{
  "num_hidden_layers": 26,
  "hidden_size": 128,
  "num_attention_heads": 4,
  "num_key_value_heads": 4,
  "head_dim": 32,
  "intermediate_size": 448,
  "vocab_size": 512,
  "hidden_act": "squared_relu",
  "norm": "rmsnorm",
  "norm_place": "pre",
  "norm_eps": 1e-06,
  "positions": "rope",
  "rope_theta": 10000.0,
  "rope_fraction": 0.5,
  "qk_norm": true,
  "attn_scale": 0.177,
  "bias": "none",
  "tie_word_embeddings": true,
  "parallel_block": false,
  "extras": ["local attention windows", "paired heads", "gated attention", "value embeddings", "hashed n-gram embeddings", "a smear gate", "an embedding shortcut"],
  "init": "normal",
  "init_std_qkv": 0.0535,
  "init_std_o": 0.00742,
  "init_std_up": 0.0535,
  "init_std_down": 0.00396,
  "optimizer": "muon_variant",
  "learning_rate": 0.00414,
  "beta1": 0.95,
  "weight_decay": 0.062,
  "lr_head": 0.00525,
  "warmup_steps": 0,
  "schedule": "wsd",
  "decay_fraction": 0.779,
  "decay_shape": "sqrt",
  "final_lr_fraction": 0.1,
  "batch_tokens": 16384,
  "max_seq_len": 1024,
  "doc_mask": true,
  "train_tokens": 98090000,
  "max_steps": 5987,
  "dataset": "wikipedia_en"
}
Each number is 50 + 15 x the weight over its row's rms, rounded and kept within 0 to 99. Layers, rows and columns count from 0. The size before them is the row's rms in percent of the matrix's.

# layer 4 MLP down, 128x448, rms 0.156, rows 0-57, columns 336-391
105:21 53 54 53 45 43 24 71 59 33 99 64 42 66 60 33 37 41 93 50 79 37 68 27 52 58 57 68 79 47 58 62 76 57 60 81 67 65 52 53 67 60 69 60 49 40 45 52 62 25 25 44 33 52 50 38
107:54 68 54 59 48 54 42 59 48 41 58 56 48 62 50 63 59 30 57 42 61 45 47 53 47 18 58 75 46 63 42 24 39 49 26 40 39 50 44 47 49 46 63 43 40 48 42 43 42 47 37 27 39 45 54 40
104:61 54 68 51 39 60 32 48 53 65 69 65 46 56 68 77 40 54 74 97 51 40 41 30 50 64 52 31 22 59 67 42 40 56 62 57 55 69 56 47 53 57 64 44 63 47 35 75 41 79 52 57 38 57 63 70
096:59 51 44 67 49 51 47 40 53 57 40 59 64 94 59 57 59 71 46 37 69 72 37 51 29 62 69 51 73 40 59 51 18 58 31 63 56 75 54 66 44 40 55 31 31 53 52 06 47 45 81 61 69 62 54 47
106:63 60 61 22 46 55 72 42 49 50 80 45 47 39 46 48 59 41 70 71 52 26 38 56 58 51 46 77 64 41 51 48 26 51 59 46 64 74 53 41 49 56 58 47 45 47 56 36 52 58 46 70 50 53 50 83
108:39 59 28 29 59 59 19 36 54 42 33 48 53 78 52 28 49 65 48 63 46 54 54 52 57 54 52 56 41 43 45 48 86 51 49 27 58 58 71 53 63 42 46 63 53 57 57 47 37 67 86 61 55 56 52 24
105:44 47 42 70 56 52 38 72 43 65 53 51 54 73 47 39 33 39 47 81 34 38 52 59 66 46 27 45 53 45 62 56 75 50 47 71 51 49 23 60 57 29 54 47 55 63 66 44 54 55 90 88 61 53 57 68
097:64 43 31 74 38 50 43 67 56 70 38 94 57 69 67 63 56 62 38 44 71 62 56 26 38 68 60 71 42 56 46 67 23 50 53 46 66 61 46 54 66 33 52 46 45 48 36 61 54 21 56 41 40 55 48 30
105:35 53 60 69 47 52 86 45 51 36 76 51 37 40 73 78 54 32 94 67 45 55 39 51 31 72 49 35 79 53 71 49 60 53 66 62 61 60 16 42 50 64 78 62 54 54 29 31 58 41 34 26 32 54 53 55
107:44 64 62 66 39 48 40 62 46 74 47 56 56 25 39 79 67 51 30 39 33 35 40 30 50 43 60 69 37 54 32 04 54 50 46 64 38 60 34 62 36 42 64 49 49 55 63 38 48 59 30 13 62 56 53 35
102:63 68 47 99 44 43 53 52 57 49 71 36 39 37 46 79 60 41 58 44 44 70 56 48 35 51 46 38 72 31 39 57 39 55 20 62 53 65 26 66 37 47 36 78 48 42 51 35 49 60 43 42 63 58 48 58
114:67 40 46 32 55 57 35 61 46 53 57 53 55 78 58 12 49 69 75 61 55 20 38 69 64 40 57 20 53 45 58 36 25 58 58 53 62 54 75 43 24 44 55 62 48 42 48 64 64 53 49 87 47 63 54 35
107:28 46 51 52 51 50 46 40 50 24 46 66 54 41 63 55 47 64 40 34 46 34 69 68 46 30 44 20 47 36 36 56 44 55 25 54 50 34 32 69 43 44 67 56 61 46 49 52 45 36 70 53 59 45 52 38
098:53 48 41 82 43 50 67 25 56 33 51 47 50 66 48 42 56 47 25 49 35 52 56 36 47 51 42 37 67 32 03 60 08 49 56 45 63 58 37 51 55 61 42 61 60 40 46 72 70 55 37 57 45 47 46 48
094:41 54 66 70 35 42 57 64 41 43 66 41 41 56 32 49 81 64 44 19 56 80 43 53 35 22 29 54 24 58 61 81 28 57 33 60 37 46 46 17 35 42 46 00 42 45 53 30 31 40 31 48 43 47 41 30
098:77 44 52 33 35 50 48 40 46 63 27 35 49 14 46 47 34 45 55 69 37 36 58 37 49 49 52 50 56 48 43 31 99 53 52 42 66 56 62 40 45 67 73 59 50 60 41 11 41 72 72 15 54 39 45 51
105:40 41 42 58 49 42 46 42 47 60 62 40 52 43 28 74 38 36 49 42 58 43 74 38 41 59 58 99 49 56 52 43 43 54 40 38 50 52 58 54 54 74 57 60 54 46 60 38 51 30 35 08 48 59 49 30
097:55 43 65 13 50 55 53 44 54 50 63 30 55 52 97 60 60 40 50 46 49 69 57 35 65 52 53 73 45 46 54 54 80 50 41 54 72 36 51 43 78 46 80 63 51 46 48 71 38 51 55 65 62 58 46 39
097:90 54 47 70 51 45 41 78 41 47 54 64 46 27 59 62 39 66 40 82 40 73 63 34 53 62 43 48 34 44 67 52 64 59 59 60 57 41 35 68 02 48 32 60 30 54 58 68 62 65 73 65 69 60 50 54
098:38 45 55 58 45 62 59 43 49 64 40 48 61 33 46 37 47 43 43 56 80 22 78 65 58 72 39 53 23 51 10 69 77 53 56 57 63 45 46 35 40 54 30 60 57 49 51 72 61 77 48 39 56 40 45 49
101:27 53 33 75 36 53 55 61 58 61 54 59 46 41 46 44 23 27 58 38 81 62 54 64 62 47 50 35 36 74 27 30 67 39 48 58 32 42 65 62 48 37 47 90 48 44 45 46 73 31 52 03 38 42 44 48
093:53 37 79 47 44 50 69 42 50 61 59 74 47 48 44 78 54 65 28 57 58 31 54 45 58 28 12 82 50 53 43 63 58 51 58 70 44 52 82 60 62 47 48 58 54 48 58 68 48 60 66 43 47 43 51 40
106:26 34 39 72 51 52 50 52 47 45 65 54 58 24 54 56 52 45 45 64 56 62 56 43 58 43 53 65 36 42 57 52 76 48 47 62 43 64 43 42 78 57 37 50 52 50 45 34 42 26 53 13 47 59 45 23
100:33 22 56 22 42 45 45 47 55 37 51 42 60 57 42 36 33 46 67 37 33 46 27 44 39 25 54 35 56 36 68 31 43 51 56 31 20 73 81 59 56 27 49 81 67 40 52 34 41 22 32 19 51 46 46 34
093:74 27 60 58 36 57 67 39 55 37 28 52 53 00 60 70 70 41 32 22 78 40 71 41 16 59 39 52 47 51 74 79 82 50 76 66 55 55 42 36 40 55 40 73 41 50 50 55 47 36 68 44 50 42 55 58
103:37 45 70 41 50 43 58 59 56 26 60 53 42 44 67 68 82 67 43 87 51 47 20 67 24 49 38 48 43 55 45 70 86 61 76 45 77 84 65 53 31 42 67 59 56 54 45 62 82 74 67 63 41 42 56 55
096:40 80 55 68 46 58 45 38 52 48 43 57 50 43 49 34 27 43 72 25 65 58 60 34 59 46 36 67 47 56 50 50 88 55 67 31 11 41 51 30 38 39 61 42 56 40 44 59 61 58 44 39 32 53 50 54
095:36 44 55 43 69 52 49 70 43 48 69 48 28 66 74 47 18 57 40 48 55 69 49 67 49 71 56 32 41 46 41 52 52 54 42 42 45 49 61 55 24 64 58 69 40 46 52 69 67 27 55 47 45 52 51 54
097:65 71 60 39 56 53 28 48 57 34 29 58 36 34 42 75 32 70 54 79 54 42 51 47 60 13 45 46 34 39 48 52 41 46 27 39 30 56 54 55 38 40 40 50 57 41 51 38 13 32 32 49 47 52 44 53
106:51 39 34 56 57 52 45 42 43 74 54 55 60 77 57 52 39 66 37 56 41 37 34 51 50 80 47 53 34 32 37 40 47 48 42 48 73 55 61 38 77 51 66 31 64 51 53 50 55 27 66 24 50 45 50 62
103:49 43 46 55 54 50 54 65 58 46 28 45 57 48 65 23 22 51 63 49 64 48 57 38 58 48 46 39 25 65 49 31 56 52 64 56 42 49 53 51 48 44 59 63 48 52 52 59 44 48 53 63 54 49 57 17
101:66 41 45 68 62 47 39 51 37 43 30 66 43 31 19 36 23 53 88 34 79 42 47 77 48 69 76 27 57 34 67 65 64 47 37 42 51 42 50 53 73 38 59 45 47 49 53 43 61 47 68 65 46 48 53 52
105:59 53 41 56 52 54 37 65 50 68 69 85 43 63 77 67 45 67 44 44 59 54 63 49 46 49 52 80 66 57 60 37 54 51 55 46 47 40 59 54 69 33 44 39 47 50 52 31 50 60 57 37 54 45 49 40
096:64 55 42 56 50 41 58 45 58 50 27 58 48 36 56 39 74 51 47 78 48 67 36 45 46 50 48 41 53 35 42 24 39 46 49 47 70 67 39 53 55 50 77 13 53 41 41 44 51 64 32 56 47 42 57 49
097:48 51 39 50 51 58 47 64 61 46 62 52 67 48 74 46 69 40 54 71 54 83 56 42 44 23 59 43 58 64 30 58 53 58 54 68 43 52 78 66 50 31 51 42 40 55 50 29 52 63 58 66 78 58 48 68
100:30 62 32 38 53 65 46 55 58 54 82 32 55 25 25 53 44 34 27 52 44 35 70 41 31 42 52 46 57 50 26 61 46 47 44 42 27 51 57 52 34 46 46 56 55 48 42 49 40 04 51 52 45 49 53 54
095:33 36 74 37 53 59 66 50 58 32 42 62 45 76 68 65 24 82 33 58 47 33 41 65 43 14 65 47 56 43 48 65 41 57 47 28 54 66 46 35 46 81 60 42 58 60 47 45 48 49 71 78 54 49 50 31
096:67 56 16 21 42 53 52 60 26 49 60 45 59 46 79 35 61 64 52 30 52 36 54 64 53 65 35 86 55 57 50 48 47 46 43 59 68 59 56 55 38 47 42 26 46 46 52 73 64 70 52 71 60 36 51 25
104:35 63 50 26 48 58 33 56 40 58 22 43 52 57 48 47 48 30 43 53 40 89 43 56 52 55 65 54 55 22 34 70 49 50 68 66 55 55 66 67 40 59 75 41 39 43 51 78 46 55 64 72 34 47 48 44
105:44 33 65 38 31 49 45 47 59 35 37 50 46 39 54 50 31 59 32 52 34 38 24 40 46 46 40 57 60 51 42 83 28 49 33 58 45 53 45 60 29 38 61 77 53 38 53 79 36 31 47 48 37 44 48 51
096:22 49 55 87 44 51 45 47 57 31 42 59 45 36 52 27 40 50 80 57 39 50 54 43 55 66 51 55 77 44 50 61 54 56 38 57 40 54 49 72 45 42 42 40 53 55 52 49 59 91 90 34 31 56 50 68
101:79 26 46 52 53 54 53 53 45 54 50 25 57 40 55 41 77 44 48 34 47 48 41 38 34 52 41 45 24 59 74 36 66 43 65 51 74 60 71 65 78 54 18 49 31 52 64 72 50 43 73 36 62 56 47 49
103:48 39 32 89 36 44 58 70 44 54 80 62 52 30 61 27 36 38 84 63 48 97 30 59 41 43 58 34 54 60 47 22 71 44 49 62 49 38 48 34 60 52 92 63 53 53 52 74 62 40 44 48 63 46 51 43
102:32 60 69 69 49 51 53 48 63 11 40 69 55 38 42 37 29 40 49 66 61 88 57 61 15 64 66 46 35 41 33 37 48 51 66 59 39 28 45 38 63 47 26 64 53 53 50 74 39 21 42 57 46 53 53 72
096:36 59 76 42 56 38 46 33 43 62 44 55 42 78 64 44 49 38 71 37 43 64 45 54 33 71 69 68 60 49 40 79 40 49 44 72 34 52 46 63 62 42 51 61 51 56 33 55 59 41 82 56 57 42 51 52
103:53 54 42 43 62 52 63 50 46 42 44 40 54 12 48 71 41 63 56 50 68 42 22 45 53 55 36 42 65 65 64 62 51 53 62 49 94 65 44 61 53 58 48 54 55 48 36 40 60 78 38 98 61 51 49 40
107:30 29 35 49 29 32 21 25 58 31 62 80 44 31 56 45 38 03 50 45 54 31 53 31 56 67 40 43 79 74 49 52 40 43 68 54 37 57 38 49 23 32 68 44 59 53 54 43 46 45 82 00 48 54 47 66
096:70 21 57 62 47 54 77 26 54 48 63 54 40 42 65 78 47 32 65 66 40 50 50 45 80 62 47 68 29 46 49 26 72 52 75 61 56 48 71 50 61 69 60 55 54 45 42 76 61 75 56 55 62 49 50 34
101:36 40 73 59 42 52 54 61 45 39 14 49 54 90 37 47 49 49 29 34 30 52 72 43 64 49 60 56 76 52 90 42 66 56 70 31 49 70 52 44 64 70 20 47 33 51 43 57 42 52 31 55 52 41 57 58
102:61 77 40 00 55 48 51 52 53 34 55 52 52 35 77 65 60 46 51 57 59 41 69 51 56 44 51 41 38 73 62 57 41 50 50 69 64 16 54 47 54 44 11 37 51 59 52 84 63 33 67 36 50 64 49 53
096:42 43 40 82 68 47 48 33 47 58 69 47 51 19 53 52 55 60 41 74 49 65 44 60 50 77 53 58 46 48 43 41 57 55 50 62 64 73 41 60 76 42 48 53 54 61 51 30 51 80 54 77 48 59 52 30
092:43 75 67 54 50 61 55 24 44 46 41 40 53 70 39 78 74 66 65 44 57 38 45 53 48 84 59 53 39 41 36 23 56 48 44 55 54 59 69 37 49 42 50 45 39 46 51 42 34 40 53 78 40 50 46 63
103:49 33 58 77 59 60 46 41 47 64 60 60 54 34 20 55 69 46 66 43 45 75 45 57 54 43 62 54 43 34 37 60 74 50 58 64 46 26 72 49 58 38 55 55 24 50 44 57 55 36 84 44 49 44 46 48
105:54 49 60 56 41 44 73 23 53 56 52 79 47 25 39 40 46 47 16 53 41 34 44 47 45 43 51 35 43 57 45 40 45 46 59 12 29 46 39 20 50 53 41 41 66 51 46 64 65 57 42 32 55 50 51 74
099:40 47 57 65 54 53 68 55 57 42 43 42 41 41 27 77 16 34 45 29 50 17 54 50 54 27 39 26 46 55 64 61 58 45 45 38 62 44 44 18 17 68 73 71 13 54 57 16 62 37 43 69 61 41 40 38
103:39 39 52 56 40 52 32 55 45 70 23 59 45 35 71 45 56 36 41 65 65 40 36 24 16 32 29 45 49 53 85 64 62 54 43 39 38 41 33 29 66 22 50 42 37 53 44 37 37 57 36 52 48 50 55 44
096:57 47 66 37 42 52 43 43 45 63 46 77 50 68 74 44 49 24 50 63 65 67 44 40 38 41 58 67 32 41 52 21 33 51 28 50 62 37 42 35 33 36 42 67 61 37 61 60 14 19 35 29 43 41 49 42
104:86 43 66 67 54 59 29 44 45 48 59 85 57 17 66 56 50 70 68 37 63 42 66 75 39 70 59 38 39 53 53 43 62 49 43 43 35 61 51 48 75 51 41 11 66 30 49 30 49 37 58 68 62 44 51 49